Weights of a small GPT-style language model, trained from scratch on English Wikipedia.
Size: 14 layers, width 96, vocabulary 512, 1.86M parameters.
Architecture: rotary positions, no biases in attention or MLP.
Training: a variant of SOAP for these matrices, 159M tokens, 4838 steps.
Each number is 500 + 40 x the weight over its row's rms, rounded and kept within 0 to 999. Layers, rows and columns count from 0. Numbers have three digits each. The size before them is the row's rms in percent of the matrix's.

# up: layer 4 MLP up, 320x96, rms 0.189, rows 140-185, columns 0-95
# down: layer 4 MLP down (transposed), 320x96, rms 0.172, rows 140-185, columns 0-95
# gate: layer 4 MLP gate, 320x96, rms 0.195, rows 141-186, columns 0-95
up140 089:481543456527540506449495530556448499515465423522543511540535529498503518497558510557590533505557446514476520601502526484487471525461456487526461448500466522541487491439519551525567511564577513516422437497529490508442435507515488501457440486563531553478544464476591495490503512456472563535
down140 092:504524432477460486518591455485530462496536513562471511509506474483465500458514497502416492579438447521579542506503603540483594487480552515499538460473502503485511456539482582510442533522503487521420553488542534569473498483492565558485516434510467487566531494493500516502475426446523468521
gate141 095:489493508590597507473504498562550510517440562485468467522487528498511518504491484475500449450450567484444445552475491509495493493469453438514485474516432499353496476508578509522519547501510522488497537523496536567529513452509504460401518515509498501571541515466513530528535571485543565552
up141 102:516504510542546505467555498525583459572492489456478464521473506476461487502483474429561459473487472474484434504419511461500532503463438425506470507540444505428563464529508464527499558484434534515509486504453571571570517484516499471456541522477476436528499519529569541512491551413539578542
down141 104:466517522524494566464504452565545452504525594548529492484521542486436503492484542464384499487488578498526487505553536512499514496501494431545458463442515460488505507518509539493516559549530496501577533457593558485469464429483472537461481532495530532441508541462515523505601548560482455517
gate142 100:511405520437509516502456442499497483482528513533512519453465553566502506521528472519509476521521484512523521545543519557488520471546454512452584518533518471514492592404453513452585514545472502477530542555470520506509543605443446486477449472444567511531440466483470426459518492541487541469
up142 109:503468453492503505500555474498476545470533423571434478597466536510538510528509481505458477456454561526555583553505523507535495486502471502545512474468469480540583466411526503509481563481426501520524505530521502526527563509520491589414471458456468494493418465570490499525564477462479540475
down142 105:444504526545488527576496545533525524454543527464538461454523464526511515491521537570480477508557522511519514449470447519455472499475533492533471443509472566506493533547593547458519549512568491500519466423396505478441531521429453439613517583532461512521547503517488480496462540509468516522
gate143 101:531488502523522537472460558500563502453458481527496505516550541481470513526511382488610499520597504523552471518533475484500471529472529485507452474471540630452473481506502466469565472445533565487518468483490429476542456495534529497521480499475410432477471500531489544449521561507547470495
up143 101:497510541462469506443452505523492522489505467514482523576492568503456476494420423519517523458567504539530489521468446546499514542505518576485513534479534614502506452549509506488583510578448502481547489499504428461531523498608550518421484504522472483499483439511491507488473574526455429543
down143 099:539494483537539495533577457552579544488504525481518521433498479521483535504473482536518483486513500431491510515515493426550544466504489524562418494570523434565434470496439517432509470526443512515512482425503522522489453410538476510578429540497524521504453507519399491561511497525536440479
gate144 103:454389567518421440492455501489491402526499496510489449487569471431520530497455475530467506507415477465576502478544421583462547466547512483513545533472482576504498541452520516469504466557564493548502490482437529489475522538483470475469532456480478531498496493491516552491470504465446466444
up144 113:490426587564399475477485522455495415514502504568469497519546475502524488511491464521482510475465470519547464421480442531464539507578519512485575566484534612477570498440491487482462534514547489543481474500495537475492520539489524510494466440452488485519460487485517588512421539515534462469
down144 102:460507536555451538478466511487505472444464475518457521505518478431470529497459457466583580455504530517451478548482516491500519457580553365514507456482525546566444522451481476515469571467461459508515565466535537483488491512459501444510525512500481475471547428482503543558471468558480453571
gate145 083:514474489484527482450556557564543553474534510549446440439462530517465546538515528487483528490461505505489514467461531438488545454445530538524487580544511546533522443520551491469485509467512513528500422570431509488549571453435536510516533559434509463450519525492532458513529393497439472550
up145 075:484535561419501476472451505519516500470597567458465410445536501509416457539449503486493542464434552542479506496462486452479522485462484511563476558509511528440515442522501513523543568455454538487501449472488474489540502444474443532534517564518506448464487533516533459463524390530536481517
down145 089:559489481483505472462530502586444514564477495523471500490465480530507512421597513497510505436476511501512470464467556524490500500516482507501520488530484514472547442603489480495577514444525504488548470494516507509551510493434606444458410535458481432483489472519428488574528564573448487484
gate146 116:550455434528556560566431478448496455470534540467472497497423532517540509492496553523451499465634462530512407519513524451504499514498475481502501474540433528521546507505492473509499524469437461500554509468475471494569486489462515439511515421538496471474538496521560542553588554504506510446
up146 115:495547493529483535499470523435461479507606517510476539512516511577488640478501484458537510466498509586582457534530458513540511556444528502479555558496450561519443469547544461510536532541533452518472560474421532486475505498486506501502533474417549509521518523498495452545524495529563528491
down146 106:539583522505480392473546540455527516499508456466457491468500525469551449490407511500492496501483486466523548449457567485478484488496475547486460524537514459492495507561554452407468467493496571434502575501494489438415534478481470518514515526514468549518481545463475433514420495435468434524
gate147 093:559561498450453466581452406504534553478464558528497481521499430514545488505559514480509465445518475450455467495471544517482475446557513505523525605488527552463505491428481504588414520493467455505477497515574453516567438481482538497499433531523536498491546523529535482469476553532531481505
up147 097:469482525516514475438476569561491521555547435451462510461508543566492531482506513511520506620478477494491581482504553419536541542444563518512452491493467468485471482504504439482516559507459471489526453501516505529454518423551447514466520466528484439574465459542537492580477481434501563479
down147 096:490552427500501480531498423545505506439536562497508416537436468493473439555527516487536526514523505453438416531472500533570540440567403515476491486532432515483537445470471549506443485448483526472437564531484498484493489518498471451564436512457517519533580559472496496506506482545502496502
gate148 106:518529467497500528545406552518489489546507584475465480498491499466571566528535513567439492463468486539511528516536501512535495537451489528531572477540573470517482509464484502545485470571518518469482479462513533492391550549566553458529506483482499490565549574462516542436551473536578483443
up148 100:518519523538562500461609509446456513408513498475584486450469525499484431491492485495546508498512499535494512454470429551554458468513497468483491530505456505549577485552462491494503481535438568515494498558486438536514453506466523552508502510565516482436396475497427486604487507526473526488
down148 104:563528519497458540503424509535476521477495488542398473531520473495471553558541493465466473502468436561543474491542486453505539543461478455482549485574541580497452498449538487503508532490542488487564478487447577466520467470593483471505483494444498448492599529485520498386540495486526488482
gate149 108:554489517508483517491572541558529548534481417528448508503450474489444510506456444450489535504506514508523462455540531536563452499547491504461518527469539565512491452451400485551406502553452487487543516557499557485450502541524512456513570533472527444445522480452483432527548464516553451555
up149 109:489533527540409410419503544504516535500521474492498513514564471484502451485482447498489516493447495552517531497507468537444421528498528503477530517378483518442499512523438469529508494466580503486564514486575518504520536435450533548532464572520491510449554546448478463504488517503445466408
down149 105:448466480527443402457510494507563513510542522533572460504502570562496474526541460497558544571529481522542575482520535451477527548516515529536572523494410451451524505576538477462513442458492475496469522472502484540480425475516537499475428516512572515507493483541495515574460468455478462443
gate150 120:564482563556540531498565511434500501499575562438489504526585510518541507514501469493532473489522494529541529459456585532506534500575409424537537453570500515493498511558477540516512522456525463505447496533426441512543485592458498478533512492484516503475460448493394480510486483497509543484
up150 113:538506473463446508541595475468408533528492468490502533515515473539460524551407509467549510528452479474518424525483529409486489524492481548503509585524544525473461517520479453450525562555442515481543527547569530431489454479573492490540433453479509490507499533430519544482428495502452496501
down150 106:549526437521528518508498487542471573530496502470532540574571493488531500475413536503507550497484517420447467476448402471453485478460463484475563536505489526464501480456491465432492541482529511406529505470563488532406518470448499481512430473437497507491600529442511534506501504520474448476
gate151 116:528541506537444512526507558503529513518542534470481490456522523502533521507485458485527511498365495567556484527497437478505519507505438456452543509466481438447435498559435471502487512485495457524535472450516485620407464482561417565499460505509545472533524522470547533458479503443527509544
up151 111:486443535491488517398538481546530516516500522444567506464478523508513541506495443494552552506502484497468486519499449565454494482533510517500485461512555488524478506541471536499556520480530466481440520418402534506471476477528421482461479488546477492485462496504528517363552371531496549550
down151 100:492538509515502539449518512503537464447491471542421485489425497522530510500519533543443522508583541487471464510524538521537462475462533559477512502433569582470499498388464536467465525497496556504562499477519591408505441551449554494519571516526473477501491486508460526547427547506505462542
gate152 113:502583540457466442406501484474439549493508488486524529450547462531542529491408486529516473518508516514521498534512427519546510514529480504472523489442528458502536425541397563506491519555550474468467566439449491595513568534513531510501487585498508524540503511558438494448525472475509470502
up152 106:477533451477528499554487486565489541513476479553505501482526511469501470447650483515493531416464491495561581485556490507512507526506470538567464481489524552539476512546508473525436453486482526498583489546541476448504514498530509475455542443532482484502528453445518553531579493504472482379
down152 105:522451562527486477538510488528479506537467582505553458536466494485533501514471482520497467515551423499489496479538451466442479511440501470510524538546492516479439493445520502550535474525460522523493516518424549396587468517508533484562518499459430524542509440405494445462434544503480610524
gate153 089:562454519546471477481450531489528441496467469453462564479457515384516521502521524539436493532523496518447446547487450463558487535449476491518530411473512481505571529491533507535462512489495504448484471474532565495538504536531537514524458531520540410483518490395481459539485536578566559472
up153 090:437479529478528494486463572503463491576460437459494471553468433433519536456565528538509469494485482520536538596560516587521487533503523513495443569494468481522517530489476601485499512532464560494522526523500496446465500469537482481489576430585503561592482498500508479520507470522503556468
down153 093:524489441480518465518559535512491507535543477395565470453578483477495490511481480468513536510477469487540511527528462472506601461554490571523458480577417517552556475417466482532532465509515524497498595509457460477507589504490464478507478480505468546540432464488508467524473474576523472442
gate154 100:504540488477583402494478527513504479495563478536452497534474508458444493511530509504545529477544516606534542527531477566505415490524474490499494565518480513465514489394512500544559489503494512539503541533506419507498461481464496561413496449520503558443467446424510485492506536589540537527
up154 101:491422484539455570491501484450468485512452490502499467452563529517496494564512472476508486483486540477521443459409566464531544496514535531507593463459521446549545549516471477493429510515473456460568501480500506480422576473467519483556524486482504479563428523561458464532596448530525470470
down154 102:497518525520487589466459496504471557462439524522538502501511472501502539506486525479462435486470495472574453423482490465485545509457580466586602511511515533465475528524508520543429470517549487493462463505481524454472488432493452458572549624470493448513538474469497538442495484517442445513
gate155 105:521445491510483537495537471509493431551474526457523480540493472488464546462483526556463512511526599413548509492526531486525551446495477482545478480462510500434417413454581598478497492446528487459496497518447528492454498609484436443477524530465501463542515516486536474465553454529505549478
up155 098:461463475409460542496581516521456460470473544506496555540434502496482461416558508548527440532472507450549517498482517520568491439502444489521441501526517530487439494455454520532562466482470498497481419434432487514441513520474460496513514522465505469542562598519552452471559466520483549514
down155 100:467520463474489480408486471517446482567532481433568513476480503500479454475424476466491418473403523481589499579520512545469568504540516498533501539506469508491508552492517462475510488501459480463551483517516513469498581524510559512417472523494506438480516492479484437526549482476418584566
gate156 090:488485505546521548492477536432530564498513503492460519492489505519546544528443583506534449523441469464474560488498474539496572496541513531413530497564497409530514511482508515528460429551436480589547588512515450501504494561515515516535449546503480539475488467467470538437493488392504452524
up156 088:504515519525467442523472485456515498570529558564554502540565630508578506509508471528456551432567574553561522454451548522526491515522500459518494475468486491467432523528478486456471470545562477458496503489503493527522506555524432486488555480478524474568508538491525441472586539499538476543
down156 092:446531554477483390463528500510526524553450540507457485513492505529522482502532487548567501473598468539560439528506497508523485489441458437536498490550518531425512504524514542562534535500529512440514487447498440495480603445427523489498567530539512527517435432475533459555508508507474565522
gate157 102:426565439531523576464519582518434524582561581544516572519486450507591467518561434522565486442509480539537502495501539518457532541532497520462473516550485490527474498474459501541492506508493502519449526463510472514464502513529612479517524493467486543564455530519531487483518425500447476499
up157 094:420599431500479558514535510461455454514563593532494529478514462469567474441545478536539543490510498535579530506504541467481489494481526457438446536535479500444469505415482533518516505548501508545496513442454491492461436552548561512523505474459488502576443534511496459537503428506440486499
down157 093:464462460469500537460527466504546476403438475550496479475529485574481502517472550573482458562504489464476524507522571483535570512462494559510495557465549504548483540454458416469561570486521505531487505498544519505552455484507457492475534522508455412439515400487533483553504554519553452489
gate158 086:530541596442555524545544551424577474495413521488475498403457473482530423488497464482589481522479496482534514492480540513509451442464470454512475426554499469565489532447494507493480567462421503535477508493493512522492480474499486521475543506514506511515513452468450520518472556596458523551
up158 082:547518574425505428571543543417608529511387467503459501510470500468524479503446479486575472528447480476534497511478470498504451401488484429487500466509554478517505533463533520476497558466447513479471527482494545559462467476482451508478566493497513507431509471437458501519466541500496513550
down158 089:492625517465467460520535545459537463484474535488521553516474524447530474481503535460520525457472442463449481437438551482478473523523532505412508522552564523523454475510469577442532562525564528435520492505514464487491490425518525544443419438535497503501540507437449468519495508504421513491
gate159 079:530551467577580510484570492520559471501515489462607575495535500516515496512529480532535388525481574468460497536526484396551492538546482503505494558509536491444555545441521504499417530486439540557546560531479481515465522461513476509498506507494512424530494544444516479515488495522453483495
up159 089:459512550507450500460439521497399536518442538523425492493540516455520486517458517435474501518438473491512519471445467510532476481472542487518453432542438567548441479559522514459567533507522504477452469503557459514509523442498540461470525447498438563410502494540530552507464506414463508564
down159 096:510414480521497465530448492509457565557569543475452526495502498478497506524490468477434474465554497549519515529585553542504526573515513492495491418535427517387531453502483470496479496501510485419464409471535471513410497486529488441459489514465465542491492519527540486475452503436568510455
gate160 079:438525527489522473502512513541521513558532509477434463450451524490476516493514466462577499545458490507535413542450512564515534458498489443445424533493536467494512548527566478506568533548513451500421482511384505472516562443485538418531509505511529433529459497509464466557433519520520526542
up160 072:472548436466491485466511465589448479480431473516509491511596533450501551559448486494463564509459466513496556482459518527506448523562487494515542504445532492473469411501486492458503460474491458501466461432448418512524456474488526554495436470470430556509556421488500480539522517518428556519
down160 085:498494478440528533579491446531501539544523402521503453510573415508546587540560546526549513482500465567482538475482498493492506506487541514527529484551492459487406488527522476485488490528587468519477566534586452519455454502474537575462522496456464441481518455496502509560512427493523492529
gate161 106:527432428535477532565452538515527606487505486495546581530498534508535523451460488441550534465493466519545505512527549538488509460568494473415528513573510465485538531506513470507492463521519465502492490431468474553416528461486489534538546579535545500414477491451477470475566464535468450530
up161 110:521419408557483510579489549499490621511533499467569528506503527488532512446472479462530520439466431542535492435497514567516510496474512483450556561514524485551531522531526521500509495561519496506508524443489525532425544440460495488474510561482511494484471568460577443471521491549474430485
down161 105:509462435484482557501481589502436526424469601461481448489547559476466482487454524497464518501511450545459548514500539458439510501506547550445485508467455457565483502502474495451560538564494548473450556483605502484473519485471559552464516451522515452498513504524507529579511492553506556457
gate162 101:497531443484493494564466502511535513474521489473524498554433570539487507515580562534524515510511485583496518463517532527534479597522415538508429512536430576461413488529461487539586542556517514530500442482443474490488489527527407511509529452448474464521452477454496465511555511508522516467
up162 094:524472484581526577553421459521504528483521430472531466477490558616459535498568525546490443489554519507517517524530500557585456498514446512470427467510494525446480502482524482523507559520507469525474533442522437490506477516500500533485521454571552532536491528415433474512541475572543506504
down162 094:574492508508480478461587519570541472508488490462486469543529466474485507450535476458468488552511478544488541535550510495525516412481554570486512567441493501512438503480488469534476488509467448483539474503541641468474451518539417466474505431444520553491470472438549492538502509498482428559
gate163 108:529585612456502509476461463509472529505509546515479516559480504502513527506473458445480503561486527475507508472449504449464527408456583539550527503462449467493471489478502464532482477457481461465553568466599535430471469508503462435467537579487528513436496463561514531491482573460490508457
up163 105:498489523566530490563537502488540466503412512489424533475495471405464501486459515499463548537568494466482472494533510458384456548509460445456501530544495548493465533511570540504512533535520527494462384534493565545522519529526489501523455458568464492522524559501525470552453515527558453477
down163 109:487448470487502450528510471441467408509493456467509522506495505506541428511524576479498566454523530566529481442579460458440425503513466440490498456492557472499516529565551585504535519503550504502417453496441536507513584500487468476538497410519481522496513502424465487544524473508458525543
gate164 107:495527504541493489531419510537511570610484526475482498541520554535435492568524447559522507520469410507474472506489504498434546477501503426526422491498477471527538466516487463505485513429533457461513520533539521502484544493561481440499558541518478566439532404451451463499495555539438504536
up164 113:484522542455502514503513512473479486511530448402526538492454486473485477553453503482492473463437503495519441544534535532516476520541463455399522425508503462510445546491534507576479425501634595590463535479544493524519522487459502425512468567523518582518491504484497489487496491502532490522
down164 108:513470507499575470525483449470492610513475575480493525431491521532472517458485496495572554529525482573540538524432492513403457412456525492492501544504499483494505488526567499533569499571521476507504511525432521425449549509473465478476571510441488557500592511498502533532539550498490534497
gate165 098:540510495494506613516451499548503417458516500518521468478426436535466535485533477553551441513488506475518527519531505445490474445538466510487477551537483530471480494416490483446535526470534404492487539515409489472440448500468506457517525549474526472484483526564515564446489543485523391550
up165 099:487505415471517484514527485500477511516499523495536503500584451559474500544463470459544520495446549511459494455570461502496517478475548534590485474473519567393427557499525477517422512434450537458551514476601500489477443428502518601493536515476500435483488536490486515547526484478492508466
down165 106:433551521555511518488457521493559438531492493518431460548515561468463493500545539525525552481502454462527503507464487524448490474516462565534480433488484524524481444482575465509495460496504531489569618411556555548499427550519566462509469531503434563521468455447519476454537496493474515475
gate166 080:469502534525459492522513429613483495510475428431476437507486501523518523536472538532478458465465554500504563421476528458533552577508451519511546459488478535546474509508582508431516450532533534440492515455472567461543542580498556466490540504566536500530487482479526516489444519497541563552
up166 077:467448539474466527488561469502496497478536498488477520456527487517516538509471548477488488536541532484484453447431556521496515542452435548550499481471524551580597488522544427462578449468529530406538510404528513453466449544509513472533519498582443445498484559508486545539520440501471483489
down166 084:506551434493480434506483461507525457534489536475463419499510490453517499541450494491507457444442597468417528487544529489475511505541491590453577517522463494493506508518481468448560450481484505498490464540508584546456433431427497564456514480537473471556505499527520517468581554524483489557
gate167 107:501540467493492478508462535485454547552520519537478520620457422430528518442486462506498471500465578545514441539531540546565478545522574519519450516557495468524518461529449499462490462501533483513398469523471483476523473522430529540530518513532484500507501493421454535477507428505536600478
up167 106:522503465491419467441512488528513497518525475422415481463473565420571542502424448497501522482482523450534535552457485427474471504538505456470493504475525512480434511534586532440536511477494460528536485427514495460429489525515551491487456498411526485542508547437537562487529472468472459558
down167 103:443545483476573509492494466512545498501457545478574460383505526577432449473560543527534497505451400477506481436496537491500508507429527549526466525486449512542487563489517467526492544520548465476459549544510502534519480494546461485545447494558561457526512454509483460441525508556511454435
gate168 095:508468472440503523546520489526482513475441512501473475573516535466499518464471493490524533487470588494524490493514403478523470510519513530524467496483448456471553503518343493534448428477428484443568503474540510498484516526481494572513466525478509557442483475395510550486420491565461508504
up168 103:511493453509632506429517449538436482525510414500540464546502554441467477521474461497491513498489520474467439475504490535495530478458434525427461482488485432469563470538414484552496507478409517514528536459540492488534492578490532531475493550483510615511511478495512456485463472531461489528
down168 105:560481555532482562552562407499545491455472481476505515487459512510509504416412507603491514462524478541510488598470463508498525508513536504458458488489459491526486524492516515470426434494511467540504503533564472567517486587569484500507579564512492489410483531495463493532539545502494528544
gate169 098:566510490504550520501481555548521522561542562533550535479414551500505493479438498521474494478487555504511478497530536491512521443466452512497493508593506480582584566552533493545531506537457478563465525527422497501507600458512522488510499557491506545417499477539584466551466486488460525444
up169 094:454457510544465456429455521521501480485534454427472574493479524502478523441531528452504485407594491562545596528573561481552438505476504550524484517505458495542513536415468504489481483571495536482481520543549519515456520466428490495504532469475506566519528554476554494464508563545512504478
down169 093:441495540526561438445511493477517463499517502468406513492464472493516430455521540536451527453552486538488546511508536527412476527508522510526498497505464511474528525438495508497450565462576484507561511504603522524503534528536493459524499478507418416495395474527463463429486579524480453479
gate170 094:484591555435469510516516538542421502543510507528499553489500472490479482438461410546538458441470552510461552497510502482521522532523515478552535533595538497528462505483538479539508526487460510460522497531485485539471602573489520488483480526596455538478536527432507443494508528459495578421
up170 108:524512535481482524522480514534487517526561452435503475556474457584535439489433483459489442526547473445514527529523567546451415544509537547470503512554494528474476493499503460559513511508524486540486500473500485517534492367532509452427445419574462506516482422549500446471516535514526446513
down170 100:437502493555515495407538439437536512491546518529470529439499496397453494535474468466501514474498408528483498465484399525500501493491490452520499508507498527454529512472463550529454492491495578459527521550510466486520499590544511594576552557433463506484508535475530563535456473511495526546
gate171 093:537491499573497542472463442558458534567512525482505519432504553525490498572548543462542508549538494489524462474472571500452498494518478570563495496463441518551507550512447410443527535545489566482498553438466475460538498511473528465470495522542509426459443435556483558435442503466486488519
up171 095:483465532529537490495467496536570475541490438554542474565482469537518491581534510516475483419503427462511475452560497566453546433532467533541483554457466538543498447506517500478534506584465463467512447538568468487512549478530516494548471508528558427526453521544538537444539547418535504475
down171 107:515483492499524622501445482546494547561504515500515444467484522557482440574520600460501504567481486491514526444573544519451540481518497545509512555510498474505543442473477504490520463436548500409521488507479542536530507538434492499548496552573541534555417447544436500476490523489473511479
gate172 091:469519475491470457449533547519507493503472469529492464532504476517569556589542507535584485507491473482541480455529523480459512547344515461535487494469496484492531485470476529463595452566539543580547479459522517484467547520500477518475459530485512521463490569531577586479518475471505451527
up172 094:481567448457472548524479524552486482464476418520503441437444546503460484517537529481577507460523462416562478435514491459438526471522516450512503457450498514498497485471485528507596478524480504480574470480504600471450525599561551491516477491429479478470473495521504501455534477436470460489
down172 098:493431520553440485456495520433551549506446544498489519441532479502509536466507452530435477519496536547462582523487558482541540481484509474520537573503549477500440454521510524536459461545534510575404491475503383483523583498492482431491477488465542484466477466451475473557485535502520481428
gate173 089:507473521459453470589488526449493535501532523487502447482469449462502500541512507519469516531524566523461491618478511475439506395438478459440521523466516469547517545437512511514516478480499518456503538505501515506507462564542424445578439453525576548563558504455542463484494497560527531538
up173 087:472438505506495516552512463438565508574562533552463448460426422497560501427504507526504504504528549527441424495498535560480464463485540495476555476471497481500558519468489473468499466522458493490462541499511459461557512482529488510532499501502588533567486465536493476505441519623509550584
down173 098:438481453572431450497494533517519490529517537501535425433456457525531459506534497556503523472485543482448444458514529471482550474440569491454516520542565485512529447545501498522441557535441559547458491469549562487528487419503536498545444509465497572509547490419447490521480476569465502533
gate174 103:557564476549442509457517523434613406585466531432439551489526466499443515512485488485443560583520512482489447447478459566492444483478509487489486473541517549517520514518507496555501518460509485460498411500509540537516586472589488475507534528494509494470535502525476514552478521483515459478
up174 112:529466609492526532541483545503394510415441508493520413511473502482506507511521436494506498451520523494512530563496545464462548519534458500503482546433538469451547479481480426483513494517513508540528605467538492497427534497454492488516489495502485518539442485534576430454588478544514478457
down174 112:438498529513494436502465426547406499502520564522479456526481516515464509530501551576449502542422487506509508558520545531493534529513540485489536539494449501563537492498473475537532466464545524485586595493479486543481536481466510421501430401579511541506485504526493427467563507479510453514
gate175 102:504457509403467508531461458475484493484469530453432496521466449519525479522490527510470570460537498495468442463451412488482446556529502534494490519536493466456541490493479422471490507506514403457459497515493483502590477530562489516546516440490447364488458468475538506456445488502420529507
up175 102:484546440514529603536461484482440518452473476533491463462497532502459575477489471434451467480543511496470510554607549538544527480480579498439494508464464485522500425439524615500475487454452490475503521477490490544434508487514473478485532498534494568541531506546527430482585486525514514524
down175 108:592586483529483496448522517508494519544516456446523469508514475513495466442481468550527457619463521536410494539524530514450515457392473486540503423480467458571533471450473571487543497526518532481547522528544571566510508453492466470534439486443521535482486540515477482505527460479484489497
gate176 108:478467548435527470469435492473477535540494454530513488509500470538527444496466525391503476539535580570434450557489575526462469551519558480496508447436487514554456481469466472503471519473602491472509468516512512466509509479538492492477456442553517592437502448516455483566465464485509487555
up176 120:466426479460488545459450467490567485487535402420486456501534501570490542549508508507389514546545511532474420569521508507487482513512475515532474509530535499578452498488508475477406505517424520555531493445469513546450451479577481504514485466504494516485574520485464520492525422520510468542
down176 107:448505543425484546496496478475532537496488492464534437505454564510497501527490461518602513494416498527463429438467481434487475475487452529509529554506453452379482557519534448558502519505499500517515478499453452551466504471486473517490541557453457517522498479520455429461498539535584420464
gate177 099:508516419559508583473524482572548481500504578486558536485526518557483508531488472504500544537542542435506541568538456572435505458464450539508479474564526494555543470584541492559474442506507490485494482467512503494504575461513497450495460466487482542458533518444559439455551483489427461460
up177 101:530479480476503482494551448473522505534495483469517549546462494562508476457506519550485525580489508476499562545558524547497548528550427566443532526579512525508482534600544521563461482572542511440451423554517519537539505462498557423445504459490520475525518516464527467484472481500441423449
down177 092:522490516461513467512465458489455516492507433506461492451485544441450561520617471531437488474554531472493558447544608479476557473484586437530495536459515511479464534473479455471535495503525543547577539455579490501471525512497567565492455514520527476505517525533502506492490508425525576479
gate178 112:431521528435503511543416465549443430565512505454440528507456508517513487487547465536499500444535469532506486394500514497521426467539527508523468546520556486553620533496440487477487540539521554500461468426535503514539598491481518536555468510490494510492423525513491531545469518503470481532
up178 105:470576500499461503503450543501481483541498552454453538566527482527498491606540437529511468482478524561570568437507527521556482489436497543441520565573564526526486519555512526421495506561481515539420469525510437522561501512550508516506479512521499439569561503551549502496480510515492475537
down178 109:433476428510512502482558471463527398484598463544521465468470532478523408470540545490535558480518476469463540499490581558511512541493492510457483479499541528465494522532415504514466524492474498509498516568453565490470503457494508507546561472423522473545511416441546510476489469460479419536
gate179 085:483571592474497449455562472481478452459485408547522516431523593490480566502566458419519549502455527465491435504545453559506504532488521500472499457453516476475507486444532570575503511511533558475444524567454501525499462436475550507456441526487471546522488524473486492519554490513488493487
up179 085:457493493489505458473556475463486504546479485474573508487559472477429546415508544503453479543412507507514507478513423511515494453489510500500561483460532453417481423444396446568553502481502546538530506502491473571495502461490546556474534537429505481465553442481499501470523534520445550447
down179 095:513564517481551435460531552585478519519397456442538478477521513468553491425555491483561536530490639491506453454564496530543476464447516511482555466509505469522508458423513504557530546494514437510464489468450518543453485514527520524544473476559470489483574475508485503518459473482473518491
gate180 096:491481477563577561537513488484531481552470531490473449489465513500535546525453528562468535442527525498483523602478522521515566533528447485533547575537467514509533582500541515575420464541520507532577451482475510543477525415482500475510546545529520446488496455486463500422551515509579499512
up180 105:489538462485467477545520552540483522536514545482503551510530480465486497469585500482549540510502475515515484420551462506512525480447549543455504533508554535524533435468424491487506470446470465436468478569559492454576507573555486533483447403496490454466519561492592524510455445500429547507
down180 104:512501413385487474480465489547505515484449441540495496467529550457473462480494571549505462529538493495556451461518477530533462486499524442523466555484456543502509453516477481524437424474496547451478543453476464531476516514533548572463452524480490591537529526524524563475492549486481475381
gate181 109:408497458476442459469524512407573543555506475516532541504485496509414514388563552510435550512387531508521513498488487565483448569486461480507474486500522436546520469490508497487458526552463489495522477561539423482491488523468496501486505493515527554505493495488465504510544451508401485511
up181 107:465407439497393475491516569504476506476475501524598559553465554559467479426517571511486570502511543529531469532518503494500483413555531490498465520503469519534494505485533512505501473564538543494492437536461504462517443440471582485493495523521472484481467508436484458531497521486411562535
down181 110:479468473439429480474486438500503500472473464518548546572423497477515461446532537471483516557491553439507484543504460518477568463499563489508375536482448532490486477512460511518425456537506485552547502515504411487514530513469515479498483407474499469466474463414453512515491489427429504458
gate182 097:544476496515496494441562479461425490524482504449516520567494529515488528449606528479495532495438505441485453479472464477547504457451504568509490476534550459461520472511568424474555503522477455478522450440565459496434592486469524454476434547481531480521510556506515459471535501540509555590
up182 103:555512506499474491467558547471377482508521518436509521571546502481482501484531501471470516532453501456546487520493470453558551448483549519541553461525596483464472508503537472476605478477496470509585441444542459474410520510486471468557446529499511465503515561497572556509476533509534533513
down182 109:505409463457441507465528453484451448515482576479506516507460507515543451477555553545431507524500510450468439516557522413559531467504577492542474478494529508507520562604510536510555485513499538492501501497577421548517527531427492471453506523546515480507530483473454470524451518522562541560
gate183 090:491495516541462405455514513530465490493548494417464504488492456527568449532474465482478466482461488598541446497502470481559458607488469501518435555552486536496527506559460429472493486455532440510466486480575521545552510515501482508462571524489433409459496544528430471497495467518513488488
up183 087:528463522513525453482550534552515522478504568486508541510496490492556515434524506537538493456488536557604535488513507484538480572479508479526485536479517455589496484525440456525425506547508465544495455555541517545570492470471353534554536445488487469463457531518395487499520499496516490502
down183 097:537527466480491570531541517497470540484510545547519462513458644445497487535483540596531531515548486449472496513517550480549494509522469457521496507504435477558516474597554524505498522565491560442491496466472472421507468486471472455525514464529526516507547455519434450532461453517566565501
gate184 103:581525484425625577479498492471454486473539474500541498491507534484467447496493466440482482467481462500481507493522441387486516493458490478460593462536512537474525455453485554539538481482500487572516515513522519466447469543534496450488566466485472479439486495533493454422513473547507525593
up184 107:485482537509418524504466448493500541498499516519458492534464438574534521438468453492486511511501537462495527532525535500567563534507511512442486455556409452495424527515499514459504511467457447474547497480488464484569485488510521527392485600412457469524457494460543586523435471522518463510
down184 107:531475525470469545579513511477500556610520496456601481502461573516559505519488455416519456547439502493415559507487432518406518579547521474457499523491527512494520541515504472550496529476483459483443483487443470510447501439481498470517527463535517516440468563515547515491542467514513453496
gate185 099:479498459524470537518504556443470499553527445507492573532477475518528488505559504541534500470474471530548575474496465472562528578537474543441534465568475443533537510446416462540474519480421532454499520500555430520490491447517452478502502549479543473494547563528438476443582436459534531507
up185 097:473504519489607506461452526463575449517511536535501605452461500518521460451560571554519439517503554501526482439495550510505530487503473546501523494500498434557520560464522498471426475486563437528501525492450477450507562543515543556502556464518542471477537540487443482488559464435538530468
down185 105:476461549491575458483497622563494475506517451496519461455514459458457435491503520552458493480484492492378488575497514544481523529448521459531500507472497494457495500499531508539530512467508472467532521467482487562510562444462489495515444457534525519496475464578437525521460446540522374541
gate186 104:453450496481486470472478496496475548541536494531499502489456440517521433471588494487487597459518500504495464440556501521468555510531535574497520503549474447540552523476437514517419491570421551552498481533461488511524480464407584443535523479529489492458486452574511450458533515556526498461